Weights of a small GPT-style language model, trained from scratch on English Wikipedia.
Size: 16 layers, width 64, MLP 128 ReGLU, 2.63M parameters.
Architecture: RMSNorm before and after each block, tied embeddings.
Training: a variant of Adam for these matrices, 103M tokens, 6269 steps.
Each number is 128 + 32 x the weight over the matrix's rms, rounded and kept within 0 to 255. Layers, rows and columns count from 0. Numbers have three digits each.

# layer 8 attention value, 64x64, rms 0.132, rows 37-63, columns 0-63
117185132143113158107119116136165167097140116156107158157116081119065130093103098186141113165164159184098120118136079124158113143141126099122090104089095122116151165150143150161098114165146161
182135155147092111110153127145105067101107100142118112156145150132161111124074160156104136065138093102136155100115104124117146117142103155119152119136161121142125150165137089089078138088078153
146129103063117107131097155158131108098125141143110150171143104149141137126103119104106187116151157158131090087124116164116104105158117127121124143101121091141134158146134073122147115095099118
112110135121127124133124154170166180145115144149120147123111156135116139119116139144135135149136097130150151113150150156154111127121116145129129112129064124109157117133144126144088111112142090
124087093118143103098120165111103088161172138127163110127146213156149130152102161102087132126115065131089145133138147118140134111116096141140123135126132136126184109144138121098083147116138131
141123171161115139178151119141097119145116139142159097106142146120111139128126132114129148128119173130141160093122099123149185152097131108119125077091183136145095115157162089133137117132102080
110123140120147149101095126113151168151179113097176141119145123133104162154096123162129098105136143139113111123110152187117150138149129135128099134124102091134144132101119166122167147159139169
131157128087102137162128122098161144182100191147140120163114103122143100157093150134127113111143136105120183163080151134095077122115122156105104107139099111112166122116146119126124119162139195
120105195145072173148121112126102111128109093120156111109122144132107105136131105145183094133097114096182131082120141134126145104145152146111127135147148126111111141121138134104141169131114078
131102133104145155107143113136098157112106139129150134091088130128164150120146114123138129135151157136075118134155124143121144115132164099134106103124094159138130120106135107159147117126135116
172045127092086080100117121113171062093075158136098116098131181158157163178113194083128140073084091102093161148135122115095141094130118165145168185130139125141140116164124131105182147146118131
137093098133092111089125095156150135126157139153171117082125184176084126143111143119111162072104152123125153125151108151131109119104086138156133178100141138130128116088126140105163123125108127
112187105132121124131091127139113098133147111087156146125145117138076117147115116129174146133140070175097084141140126146126136165142138139152115107073132120154094134128146137150098119156130141
128118113116147135114184148125102157117167111092165148114095157125094123107130068151137104121093116152136095166112141147121089124087137142124082153131099137158147127104124143153116106117135118
108132105112114146136132124121155108079159114161134107137158142119167144137153138103096081081144113124111076134149076093116124135100092099133134112154144125127135103164137093102126100175075184
101147190166099181115091133123149092106100153127095149177074105120089078124151120125096136147140089119090165121126107102153130109151128106110102138135165057151141118188138145128153124069098102
144126124150142107146132122143077134119175142155107092194159119140156097159117180092157108094166123125124209069141141166135134147085111147113153145143195106143130103143155109076126174138101142
132102081155124116164132139119132086110106151100101188151090131148135124108095142124176112135123099104133128142144160101142169087118118127142159113156150100104150122147147116124088108138079127
138132167105161136184126129127150090087131150128131169119121086172142128103130111143116140129094121147160137119119123122151127150145085085146073133130127092144092128154138114115157140085159063
092118081136142167162100143178173164166168100102124155113148102104102120105146110133092134086115163117111100120101112135124081162113110125145116157118142150125156132091111150167112141155117137
124133096119121165139070148136152146099146144113150114143125107125141164131143115119125121109194104122115072157116163157101117126097110125152119130155153157130097157135113088158142102174139117
098145152129122108099160112137116107128062104145123104134149122093147122160096151149129136105115125130132172086163139128141169117117089095131119151125150139140145102204131129106174138097114137
114122159139165147139141145203118114125118101139128120132126133107122078109117099142143102142155138137132154142115119170137110116143147160110147080111091111178116120112118160145085141089093130
109142137095152155087098087129161094135169149110113071094179131146179112138113126132121123113114160089177110150114119135133168131124153144124120096129137161124145108147135168112140132081090171
118077113088173144107112116138137156144090092147127157136080099111148068124131149128138129120075132106138148132113150112125126102119139113117139113157163083117112128142160108145155101130086182
107109101103166104126122161160130109074105125137081106082148174136141186113114117131103180115152144129144072149093153123089069088120127148142124108128114135145167086168117130146125102101120131
113135121138129090136122089119129087090184106120126095090128132158168151162129119146174106146123111111070109112150134121131155125120113155112111118133104119114169141147138154110087166142087180
# layer 8 attention output (transposed), 64x64, rms 0.141, rows 37-63, columns 0-63
158135174103125107119096000121117106115160140145140092105130088129148113132105136127128124137159148138119158125097119154118136136144125066019135110154125130112083069135130135132141125124097124
121071148135130133116125255103152118144061138128092153132131146126104142125175106148155095141059139142148100140142181125130135130106102142173146176113129132119116172141165144107130113122099124
116101242118136123105106231147143117144089088118147162105114117101152149125145154104095117090127133080104119148114113132136102124104179104134122149119122145148161177139156146115136144126084120
200109148094088159083104105140129151144147152102164102135126129127132069148066164155131135105200116140154142125144114106114121099161128136157120161145144100129125105135130143131093152102117127
126123097105104163139109254131133156120072141089123147099138117148126099102113160127118116093175088146166109124162138128104139113095123165188139172103110169164175176108139131131129092123128122
101097123150168090119133179131108105120104111125130115160107083116135107100124129098105113169038164138138171099158150114162132133124133108114090094111126109079144089134124148124110115135084125
137130163161128155110105049119108112121152128138121088108139105130172149137141153089161140163141133118127146130117110125121136134107156148062133108136131143135158115132128103164131109117093125
123116164131125194100155119157123152154073119123135138121143141120172144144170118095164058128150108128104149115106088099179128178140101133115143133101099140090126080151135149131135136075131130
113139029140118110118160139100143079118090111137152111154139150130103137085127138131155134130126166149112112122188149129171111121161133147142140095117144094160112069134105154150132105103115106
125110117100156104088162039128113140129132120172129133104131117118130165128127117145151104140130128129124131131129093157172167129140162131114106132160129125116124086117086161139128156129142122
099141069091115176140106255121147117153123133135133127128128105135153166113155135174129100146169104134105093131150120153112112134116124165255117168104139115087106213120136127119151094143110133
117105093099118129127128255142146101098123144076151144116092150137184120096135145139151138131106099128144109143166143136131114135134135169194105136108130102107157188107120108170122098110121140
124129196142138156128121000117179109127173163125101121113135103121125147148102185056105151132137125192130104134117140146130142103127159088037131108122134152114120085139139094117155114142109101
149147149108117132141125000129171130114159134129151078124131174138138130156123095109123140130149147101125114130131142141114140088152125139048107084176130153168157070144102137156105109100170132
104167180132150114120137255086072108165088161117063120131126143144117124118143110088185122135103144121115117151114127129128135154120133150193125156114122164124114212107157116142136137131145153
156152087104110163186127053163167113094126180136106168181176105108109098136127136157136114154033155157108110140107107145141141177128111078118114120097141132113107085132107143108128185133097115
084120117160160124128121255098104137166083122132118145107126112124146095067125139118146096125085124167165114127138169093141106148036126133148121146115129101135161166117149146100099146095102126
112118061131110194145137187125147100112141125150117112156123132147116088156101130188112134117120114102159170134105127102108161100145118120161112144168167155156103151126164134106137130096092117
095108112126158132105129106167144136147128124123124117165141145104125123155133154125141113183069118080136152134159116146140088136140118074070139147143130136123112125128112136132133135147093135
138097110120159094119119046136153168114143132125141116115090185104142127138142126064127160136139122101104159142077134128120115148133117116070102066143093133134118105115100113161144131115160161
094132177119131144127101102113106121138127118119113124112108150115112151155143127089120109135075139163102114178059092127139130121111154105049124090175143154141095078125121107116121111155153107
144137134180139131113131252125139129103105131142129152154104135122158130118101150185174112119146158109137125091169137127125123142077153115203122148108109127146124200104138107139133143118073122
158104175147121144121128000120105146115122124166123135125128134050119128115146126113121123141146120140095153129121134149144156126155179130032117124144111107093123100122136159130104123112141109
175139140151114129133111141123112110123140086112068162153129186116138120142178131124171084135030119135129182158138149128170101165119163181090136074128128123134108170136124095142130119145089130
095150060162115143139144169125115150106131109111130145140133166099143138157139101160129120111138158128122142131101111135187146172115162128193108151165143119114103143151121163127143176128140145
169111187107108144114096239145119109141152111132123126117109181121139132142121099169111134091157080119121101114115134133104113138131153169172099134128119160181156228137124150123121131153137123
123142125131137152095164214100135135119127096135041086117158145123125114119123100140142132110140095156174132115130157139117137121119153152119121105133143131157119171118142085123152124117121135
# layer 8 MLP gate, 128x64, rms 0.165, rows 0-53, columns 0-63
132136111156157083171130118132139103184196161172139115117166089147211133101121143140106171086120051151140185162112112101141114110169144177129057119137131126105160101157116164110073124078107129
103164174156197185094136085118135101172130111156116157154106122069118169098163084123150131138104147114130160178167153182102111151173124154125117140076130151125114140099145160103103077109125110
155182112155123100145144114163099038137124113171134144136096061115137137101103096144135095180127103148094145108150156141155160169161140187173103136130147101115144088169112163134110081096136095
159100136158138104106085135095118133113100156137165124065074105089144075180123108067091112083132140155123091129058145084140107120081135130103115127084195079128177097171143191105133120098130154
116113046146146092143143118218161071096087124118080107134156087181153162107122210067091182170132163109138143094129108137123159156099125165159129149169154152111114142124130129112081105128072133
125122165097167128149119173183098125174214128150131114091077095110115124109122084115108120172098071127160129109195170173130049110126048115136138105142113153115169114120104159145093119107132098
167122136106150112137148155063081117095128092118123145158103125107189148084109113138083125114050113083104069119173134133150146131124121157116122144163091115159152120092087145112196126072109139
096130109179175099167101135095118102137182107151134138169101136134129154129165108147146142131158087152166123171152170159069153136117101136102124203150116159143134120147122157115118076090145113
119088105099094058083167104133148126062134197079097117117114145176176206174175111145127144167166135094164116170088144140093136113098088099143159132163114114095048123128138158116129115119080097
164155133108161103140190162130125095128119124148141144167160088168095124111063131112151135173159134131108155173142129126159128108102045119160183103133079117138141093103065148157052119124094170
126090090190130140187095117144186111147136103129133153049103079148130101157158111109110144156102098157173174097188164122194140136100142160152084134089102149104150176151155133136145095125151091
144134179162132117143168176129119146158047134070156146093091151155171196123147090132097141130084175188153122188067166107195111127079124163118101114104120113080107149146136144139116133102170138
105088105099121128109136179105104222123143144135191124156114129080129170116124120143158182102135126161105104142099133137105063079141124137119125098097150107168109154144131118167192161119165034
118092126167104015116106157110145073144122150152144118176095093141176147139083125058120127128105149173114096113137151134142158122104127226131107074096096121100093105098149142097080103080122100
111100130166144039120132156081100177134111111184147129111122144106152107106119120071073135121132121160108092120136106134195132124170149149134150161099084090104165122217168098087069104192094135
110110132130085137077115127115111183101098136118114092170172127093085103127121078130153163132149107122118104044107102072152166098163106064133118128168128155058112138035090100130119128156094154
133050138101113185166104158129069149131158166161127092082097116109121109149134116099127154105111106132126094084141094153155118181112113121133097122238137063103115141172129075140147097152129201
131127126131153069107118141093152142207181078166162117113153169158096195130141123102102171163160110190203122139089155076186136130112170141139077153105114111137128129150103108080120077131110122
101150101097141092085150137156203087131164177105132130095123144100122133058133125128159115145099087095066180132122122135137128163090114142086227116130092120105132117073180150154115050153113085
082081124144157060131147097117130130182117119117181127131098153187169145101142111118133133134159081158092127112164114129130108092143048070166082111176112169141148187124106196132175120152157162
201118087180146119113111179108153110134087086106110184130125139132156161152134157143141156171152137085178140118143136106069131164108151115138164155114122119112136101054087087102124170143120100
125037112122121116135045055129150124132133130159064128126112104106071139159113139095122103142142090166198134171114118092069163120095146141117113157108176149134147093139130126115077107171101131
118082167132100050131106103063112147117120149149154099128104101123153130124145131099109106069143133126140107127090139131208156183122126122113100113166095148098035169121137117096126107093072175
135149090105153141132173138160139179102089122076124153126125178119111153179191099139127107145155100112124127153171153140067144097095112144133125193110171106136154139113109112103212131155094169
124123090202165156163102119189130087119203104094175111183130112171140110118154098111150124152123099178117190168113119167178151128118157118107148091066089144099136131096110042120085102176137182
167088077125121171114160109120179110106091103112142135132090110124155127024111155107097104145144158113140101085110082116179158211055130140132112157164176102100130110126155054132137130145099093
149118140163124146087147097117129126085159091080161073183176092118120124160137129101149141068100144151108151131149155148134113115115109188104080118164136158139134138112142105075130194176172145
168139105117136094135217155144126105165122077100089137114127109139109133094116095148140114162082095154126156107159155133155080117187103158172094100138099072133199066160128139119136087130123126
103139133163166160136102123107123194161160116152165160118135064155111093110151058066178158148127143182179111136145162107133111191168127115122147148100088081126111071113138108122185130109137056
145113125159125107093095145154071163132128174125102175114143123093099105173169155088161138100155098162136165111133092106117142114130167056148126156102084103133095084142069092138143111124176112
168137126186184069203120120075177109125106161092145163119097162183166172076167115116129125099200094147149101114125169122140139127128108132099118059142137144166108133121116135175129084140143111
133116086162177174124169127115182120163115140177143152106185138139084117118131105126143135139125158200152160166104141109069109115115117116080086146172164150149112162108125101138116083154164149
192126191096129109041128159178054160154096147178149151115071156147125133121097139125119139149086124106124160120144167110150089124137121144182122154068156096154154117094105091115063113168113164
090142093123104143071138121136193076149150182145149125127116119153131143080142099089154115098133041155166145119160156135146128124124109103128164109103200166173128118138080121131181095108097105
128087135181096130092103115101101095188145113118175110112111142123094134108133113099152185115127099194157146139127147123162116123084139111111129045183092178142160119092179141169134085143198189
099163116196198082088120122123159147152127082150103117162127121135062116065090104144107158139142161167098135105201149095119106181068119091131123111126115092147126087102105112164137102215115124
086139158176113114125065072150101166101142108121160127122123114144077088159070155129108094128090175130075122083143146107111159040119130112166111158175099122100132058084074142149119117089168095
157111117135171067154104144122105074109035157140111090190121153147133121117134099112160157159093090136184128121110188180080096156124120174076128125179094114173116141119135126099077113142141150
121070160141074187064091104151136125143135172098088099163112154105093107104111134113168103125045166106088143143192129152136093152071116111147111135097125171102122138080102171079120075132129178
158074130132183127123156184215125096124184114146161140106135198150084115133137145076103124129136081086128148137106118079126114102129158081237160161113132141106175118106112123137179121085174099
163148116144108094156075109106144128079122156147165132137114088145166129143099119107149147104105061143057172163136179204122146146154141115134105081147128172156124134063193174106128151112120208
122108169104067121093129116146079139114110155134083161135146146102144100155116094095086139056091106109120112146057174107184128168194112103127146125142150098076140100147133050149105121103149095
150090116144131134168156161137168138086106093115181110160075138145120121133086172114095139127225121148127112102094155135171126157088093235117121162118129112149126083150135140157148163109126130
147095093129076120120109168111156119142160124113162080131154115159121111085109105136181080098122115105170156150127129105131121139099127213157130146134103139126162172061205113131129116108184049
112071205175110125106145094128141126120180170180114112150194131130109082065092119156135126150112147126085126172106150155097130048188147102134083138099162093133217137155103106124144141088140130
127102128134144139153191151145157190159104090138084109151126188099080191110156111147091152107128135115112104119166167105116064114125164079209113109133106144102164103101112138153158195067110181
144102098097163104209106159138107104138148145161146077132127130119181102139158109081137141147049070133128116085130121131095137118145073179158168187167139141111127143130097135124100065105124061
086179138139154117131113173132101157124115078134122104184085136186112102126131127146136158174155121165094137119119095150082153131064120094170105121116080091139074085126123109124140181168190182
167130115163108114188138153116124125143133151115192122151111103164113117122136204093147151063079105178145107136076076074091119129178115099096140140195175111063045149090176106130136136140165105
131147083176109099188201118175130098082097135101149149204150138142148117098151117126135142117108141167158168156120153123117118118134171147126118169138149139154155096112090161144093198136128184
082148077137119096195055117135118116129193159121120088144121123114110153097092157120121167122144032172155193078116154111163123197115124162094100122133109122092097114148124132103057068078136140
139147114106101134127087145070172105111085139100126122109099129087037183124176126087069123104139111086127064127156100136117117110128103156148157179153149119103066125117111153110107134131050080
124107134184125137137141132102066120183119140135104137134129141184132177177106154140145180174118082159123190135161115102154114106084121124136087180125111121146140115150123159143106107089131131
094104142096163135150107068121104143142140087119103188151066119166088140115129154131133159121143141126135156131149171111079116161139135127120132144149127128122132138069115151107105151158133099
# layer 8 MLP up, 128x64, rms 0.162, rows 0-52, columns 0-63
180110182102130206055144089039122097187115111112047138104167147134101134201128156111094120133138110097146138117168107060115151096111154100133084165139144160122129124172112091122143167142126137
106145157134201152091138134109150103175170144126084145154087121076101128099132083135137085170133093144124118182170127187086131139116103140058112155151102114101094119134106186121178086138114092
129098108167087094127188106168202089145143139140186119155113116130120128112190153152143147169104052127149120111102073119158139194182095121144126110117091120139091128152106100113131123081155122
104119180086071147093175084108140154151129180111121094126111154105137150103149135148072192116125131116085080087189108123127117232106147171134165121146049131162154114162136192095142109123126094
115145109075116110146202167143125178159098155134059124160142117096177103124073114071146137107076123122078179117130155132122129139136059041126156116164133157105096081120093135126140110178099172
089115174170134111075105188102133110095129091101026162143104123112070107107142201123080124139136153119135116148184156158164090122127075126139148119104120144177138105110100117134102130117098183
174131128109117106143136114090115085123146065119133145151128151136197159117092115169116096130104081096131112113130121106129134095109153143083126159114068092171153144140107149159144101092116095
122144115151134113115116072069114103147092149108119120180107109121155133107182108132210111068134084116196152150106078139075157119130174151089118177098148144133131130133155126132082139118125165
151057120131122103130120063185129149147116115143167095137115152130157128093153133145115090115088172069140133108113083125148159218128075154136117094088071191141185150166130127130101198162125120
119171215163146134091125117098102085175112137114125107135158186114123130094121093160090127106129083084122116073138102167108107131132154176102077145110127091152146216045116072104102136139160093
153138139098159113079087139123158159088133118154145139152132126125100096116049112125094176125133121107094129103116120131110093131114130233126182086149136120196174095117117169100121115174074124
131162157135123101133173136133119114122079141131174129110113070136241122162124099107131100124089086123112126166120124141134125108133155092106109101088067135088060097159137143130074097123128145
101078081158122072112243155109052151147088134143098104071121148152067151082072135116105132161099147137107180156119122123113097144119134154071141114164128125162127166138083142158153139159202117
144200167112151119145121126157108138123131170082148109096136084091100119071244137166168122124147152115064172110145147142119107130118074130087179147148080157121173180085126132118222114138174139
189154098115209154116119126100167091124138132113135165207171176166129147152150116194174132123114145086157142104207140114034152151124115079102140112129078170101088102084073173121120151103148172
193137151127118081185112135215112119158137095120120125117136131115136162137198161098112103164076109113107164095145139156071123108156121121078079162188136070094137152139134174099057116110103169
118076113115148157139044182124104118124159124126101135121110087176146142132134097085129149149167075199141104141111083110163103171160096083114151061149128137080124137110090123123151168097129196
139090116106117110136089102131155162102177143096104133119084129099139104154162149151111116159093087116051186075132090126113083155151124142082124186131186134113108112124085168146166153144099168
118201144099108111084152095104128140125142076101089157117108159104107139149136133158127135099157102126105117186202101127141088156185110104139080101094115115094096120153082125096135154139148184
140123126131123197177164183104127138113131052061110185154130099134119118201147102081135149137126189128143144122122128140038155145136132118088109150152158123187155152117120115140200090122120121
176122095113099149120072155151092184094144113216120110096105106156141075157122150119094128127179106137131094145112140157118179102120091057137110067135143148111111118124100046134142095123142111
166208142126153117118223152158093087124121168143142122128124144131214154135201094198074139130154172071115097127117163123151096192176113119153151127119130102135058127132162122134142171107148144
119140163152117109096142100124108146173124085082159097122085132142113077087109115165153122129157117105137184127131196118141156112051127145094106129115196167157156102115172206111075143141160154
126099066110075146137148089149096167088110121126144101142145129125094098133143133159096155090161114084099170141095134148161128121113137123146157141138188143132114122040122128126137146126078191
144162176062121148079180098066185102137110193134128108144121123132138104197088118119119129101172117036066139117101102143106131089178147156114060132143125124114144140134114225131131169097138126
105191137100134180145193106085143182153078077146112152148122125108181169094170120082067156150153114101195134133163157088138103153079167111086100125132161166092126122160168071136137132119177095
125079129157090145138082129091112159165161181079149129130099115164085086161072165118112107129081115174148150146093125128136098111146102144184098114134157166117136141148166121118076113095117081
115104163130116068095153075164140120107130141149143120094144116126143140175153138132102095111189164138088104103083096111149135145175101092067140150171158120108113142097125111140144145185118197
150119121155102106110104124162131171070160080163156117163085159106146059140154097185138131114150107175087079105146094128140183158132115092133178141140079138156129151076135119125122152167171112
156097129125158178140116134132110173127124150079098148140088148118115150115170184175120090124127151160126099142156167105117089140133138099129087137095070131172144112160134228117094083123172127
132130089094152177218118148083187115051157130120116135163136156147147131127173115132149124126127138155131116070171153126121143132165133149135130157138187070150088093182156172148165121152125149
144137120097108112134101101126079122096185094162100126144111118125151099127132107155152162092063080083137081110157086096170151135151177125162176086093093110086147124106164132103110105101122129
119133133082140199117126093163141114087183153151142153148126160140175170144085201153051150126111064100175107139164171085069117161133135122103142107136137151111146060158122129124111160129074106
158182114123153105219066139086130144122102106168123118130124148118155095136120125141125128139143150106098120109108105100104139132121182125124057114091085103060150108168123136156042168143149127
168178210100107127115100121112145095082084183102131147134106143088224128132099127161153131115086097071154083118167081133098121102101179168140148157078127136176173166110138113133131111103088098
075187094097169116101144103096176190068174100109089110119131131131124110097061176120100214148114144151079168174138173121136144146117075144099142110152108139140122155137129104135134103119141171
143107122130145101099059104188165136127144152152065134067143120164118153148084116070111105136177115130101136141141089119085157089123121146091127080114097167171154084145123165128065061184119113
086130092072102132169145096149143110185182132177124111162136104092176162129139119068092125127203123157080130105169106159138133121179127111124115128132144127108127143126140152128174159134073099
132073129114124200158093116151161149093227140084128119116113087123174141115152157112159136164062130128134105163161137133129108194116175124119097114123172158137132111149126158085166165134158096
119151117177107095125137032120137133070105112140124126154190097137191181118170092108134146114157174188064051116127151112147115136155155119131128060084173153106103156146140094127096162125087172
030145137086086109067161136140153108154083150190118131126102178102092162183120114053098113120121162086134130136139102110128080103125149173108159121046141099107131131145134060148140134123123082
137112135097152169063142146206131128112140152125108128097236166130133127187096070145091091114096138141114097212096138120092100161162181111124170125101143155133121116069115118149162130138106113
166157181107167116128135121173189135121056089095116164111134155141081094101131128172138107124174169167134169126141144099174100141095145143122134149157109117174145129171138163143165155083082117
133217128099139134163160126114100161113110104178143135121192119130148142112137133155135145095154143132158101106129073127166082170143170122120119095101144176104100128154077139116212170154146142
143106147121101166166120125176048150175139165165092153159184133147077118127086144158127117110142175097092133142139128160111127099180112095156142128107178061093175107136075144126142136126183121
163136188186133131089027128103089111110159154114154112095148143116142082149165054091137089106116092128139101109102110080182145137096159101184105156135161177120114163185137175134133156102161115
117127128160046094066147102148150127085127140132110102162148133132104198126120152117124087101175163125120159210068141092136146125163171101123133060168147077105100106097148072134200228118125184
178124136095066135083113097148132098152159153110090127107106158126063135182135122095122097084089178072141135164110081126128104140137112119117132093133115216135148165149136109095110128083112117
124139136090169155079067207050100114166097147105132137166129146040138134090146167122100168152154110114129150109150178131086160089107200135088094123121061130172148155131143158168164110128135128
123142085122167120111197141131122134131103131111136127151129134126149067123138100108159130150091114165175110162135130160098145123128105109116095188128108126127212177038129150157076097133160143
083156115112132128144058166168127103178132130050095137062110058163122146107091146132108175132097126194069150100130147107131079143142139118127130154127108190091174150126108172120096101104108158
122080099146066178108154143144079120166108130137124105155107067125162093099163109098065070115064134083152123136176081117151148086164124213158132185153071123121185156067106086152171105130121150
140169157089149138176153100114167106112158122144138106133121107177170096104155160108111117114130178120139110121050118105123142165143169086093174064092115137141116100167120091123113129166146146
# layer 8 MLP down (transposed), 128x64, rms 0.128, rows 0-52, columns 0-63
150158099138110122133135113167179154154077189155138151091012155174176137140089205096163166139057134116140138117135082090120087139156135101095132162165135108110126091118134164134148121088151106
143139089133092143151161138129129119139109149112171120104166193176141097129084138132117131060177148122116070121095126143149125140110131145158142097088130129175106103101142109132149126097162069
101146117110150111159097158091058196128131069134089107119160187121102130072072109145177067104122131127114134133092155170115123052098137129128103150151161158122106096136191177080146119114116141
125115119126172125168118105119082150105113108096129140076099040094127085111071134116072129106166175147103139163091097125112154030160142122126105110146178134101115129185198116124130081148112180
162084139221180120118115074130140082104152106075212188089128119187121141097139122130102110153154153095155141090083135142080114115101156188127111143122121122159099131119185037126103177152149116
124160098099074145116139139123132132158111114114164134142116199123135109120170113175120125058138140174102110143089093129075163152122182108089120146091136136129087102151199136080143120090200136
111131102169134159142110165142154167148084132102095130090127222150134089195123180127119124114149147136110154154079118099132112099129170107124120128110176179106147144132169117116087095109136102
153114130140118146173131144199170169127133103116145154066171164135136133136099139156057127098114172126070072107137126154174129123130079112158127057163115114101103137108111115131152101106142102
151153175131157147118130113104113162121078131166158086092109075160110090145148099160124123111124149123138137141158087139137146095230154072156082082106152082091103150121097123176168089202137165
162145070123101145164101112118163175097093134104127120143118095134148105187102120178184070125104193129124128176164114107110172099138097111184109089108088198132070093161113205150153118139170150
131094130145125076173105139108152126166115136153132095126111075179160200152162155159143129162108105092206158131173150128141137159147148100113078146068139160129097189132157067151130132123116108
129144090153103110106093204119117119152150106152093124139128131158026109050145135112130135131119156161114098075120126106149144110154123126104133143182102140143131177085162155163112086173127163
142153152127162095110079193200106153139172131121107087143163157146206135140125099181133143077186089139190130166081123177154162113103079125110152102082112119135184110143145080177104114086095159
062150169141169058204121101140150084153108118166087153129113108121112125199144066042121130147077092122115147132121142152140105131080165087162201106150107187158109195155166157134116118096152098
131136109171091090146154122127193109136092166006090161180155153101126124108161141133108122139203166078113063107130163161094109161110079084179132148103166160142137105118085133146132123073157139
076056116115210135143139118167146115159150145135131202117146118135141107173141062143120094117227142111127117153097073119141157102138041079138115130084122139111105116160129098120151123156143151
136138144132126064100196107171180083131140128098107107153134139113122137122128129159052109118121157095116122106167172142093132072098184191124083165058120144138185080119098136092122123169118058
154117122140140133091115171124108160194177101162120154139168122172076135110114107079107143178121104190219064144097161071146140050084135107134086133107115137123122148131123102145120115138144098
139089109142149125158130082143171144097118201160103086135128134065156057162124077168130111111128146081138126139045111162101124084094094119088186167139127110132105133136190119111141115109087118
141167113089102106078095151093129143105158157090081129094080125079144114057069169144050120136138100137080115124134121100140082110140161151136125132134136113119081142121127099141032112115112096
111101154093178089107148059138148083131125107089103146134110158092107173062157142144109115162114116155174151092127085077085111132113181173103130183146138122161138132166158174146100165111053128
144103094116085124154040103132171097111127109090096096158094071155077093144053136120139129148135089138144169091122111077100158109081101149147157185137130130133119098130108110132098106083067118
157112132050095089156063132120133085135107158163090109168142113141164176111148107121128172177134133150129106088138047094058168133153179128119122061094073129154127145151111072162170145136105144
077128172134178098081121120092126130158132121138143154121153131155161163125109177133126107183092123157171098069162114121102074124112142073124104102143123170133148119166120110078166115208143057
131123081180157105165069126191117162110162096158132146155145091124113157133154110087107152158085140172130119166141139109113145162096158083080209161101135135115133147128147035107125107159086210
121074152145163104167096158137118115123111146136138101131140201059109115227125130121161142145134121120088153194127181163113151098140091149126169163094091107147126139132098155103092125081106172
119184128142126175146169103124136086131114060155076133145155131112154128089165089138129098173202145101096143153090178144138201113148146147112110100121155155177162119104136142131154175120093143
139103111164094125139146042164135062198114099137098150158124085130112109114092149151136130159093123117134128105185114073119150135148094153133101135128095121125130089130135121180157129131093085
140060090097142124162165129098123114176067094111118119129141136126102185140127182100139077141146110071142160147061141134144099089135171155116100119175229162136145079183170112094110091071131124
121158101152152187116168144168142100164191131119179057093158160145132100119153072168162129106159123178151113109148152150144105090170132131099118120153118065099072176091126130133166081099169165
171136142200111093053122169146120180169137092179128109101104151084107090121074146121055117128127088103131157147104150119126122119087104122124119113101081162085153128083124114118077118082132111
130103135149139134157137149126170144160104139154118144102152085166113139128116122105126118188127165201130163151131120094063127117117140099103111179161161164123079123128101128131132138140186155
120131157122128124163108121107152161108067090116184132097154149176094049159161095185138172172152143113133138143149165120139197154144070123160162163131191096139154158123139146175148152097164109
148074136165155130125162125156147086156078160139092107140142142109118144159149164110148106159060105150143130164107157169153107146146143152148175119172149188104174068150133124098207120099126104
046098078140123097152171133106113156218140128145152093084147070157066131167131101166124140168133176170120159136153142100126126138110127074096101100205148137115081143145146102137159140179193152
226066151170081147152112142130104044153113175113158139136150176139150119139193123117168076070198110106166087114088087092111138128155164120123113136119182133087134111127144140129138138104114096
123147120086123166159158147119153127150079173096230086135133130133126087107169135129140179123075178104108124066157156199154140122128131115106150111154148116096090135105175128112167170154179104
127094191128136122123127080110120116093119134114135128119133096120140119159088057129167172145048152077148130139111101074112111185104131173099165150146087148160133127145066122099098159126171146
160182158103129111142161151124087122109117135159189169121144178158123068139097120132056142098176108155139139161149118174159109121159080126111129141167149065117092144104151081131121141117126125
110074108169182121126159184166130132114160141132082112201139123123164158106112144107183080141122107071119134148092111103141107114096146110158163157123132150130137108074145146033164208103134089
162148097158112170122106136145120121110121144059099119129091090163144148087079158134198157151079097187088161109135134048139132178142117075150067129151106150167128147104161153101150135115157122
115172101129140082165088158119220120045139149094137094096119155115133098092127139124178108111138167124198137099177105157102120178146141146193174131140129170128134131076104100151119083063099142
093117116165074133113124130117096151166130134168092145115088186120125147143174145132131194136081126089148122126156120130093138124143174070116141131116134189059179185121127136059111125089156139
166067085092121135139131131139101161129120134049069116193083177072122104173111134165099106162120108126115143165066153162094133119058108142116185174146152141138095143144126124153108088154112121
110159110108174098111096150079174137080095075115160105145097171171185074145139146110118157150110110147137094081113158149141124171075105146106082139161130168141143132112162108125142086083100113
134107138150160117152149200160148187117064035121057210161104215135090146101159105132129098055149103105129107143135153125125130125171139093161166105128106120135107128115148159137122101145083148
099133129144098158128144159164108086119117179137157084174147112117180072093184130079088154138111113115189097086101165146125151113135112165203169136162143056061146127082110122158121110158178155
087169120142156119145100134102120156072142103136125106137127046136125084097099140093108103191161112182066179097109125085099106151095147112214082144131117090094104084102113139126133181158146149
172146135127128154124144106133100144091141137069177077157127151190109165129110146135210156042143102136101063104130116075115080142127060148153198165204166101119093089136165080151129096131073141
118095133097141149114047103120118108177154084107117152072125182112120124132146126125123125099195104082095105113124149137138132123128099127116164064141136119105058106165125098086188105090073101
125133173185156144095159116129146115168145086172080160115129165111103122150181099145156102157101160168140123200153107130126091118111088097155142162055128138111174129154150151125151176122173118
113138140153220076136115099099159136105113169128161095100124073116077130143089110062115127146080114146099115136125157139093072217164154118125092123114088130127083131096124178121151058115119107
106103130194114106083094140117128143150077128115129130133132140127111176105104119156166139142086114108140129114186147092143126106127095170168090193194121061126163133121154178165091139089079111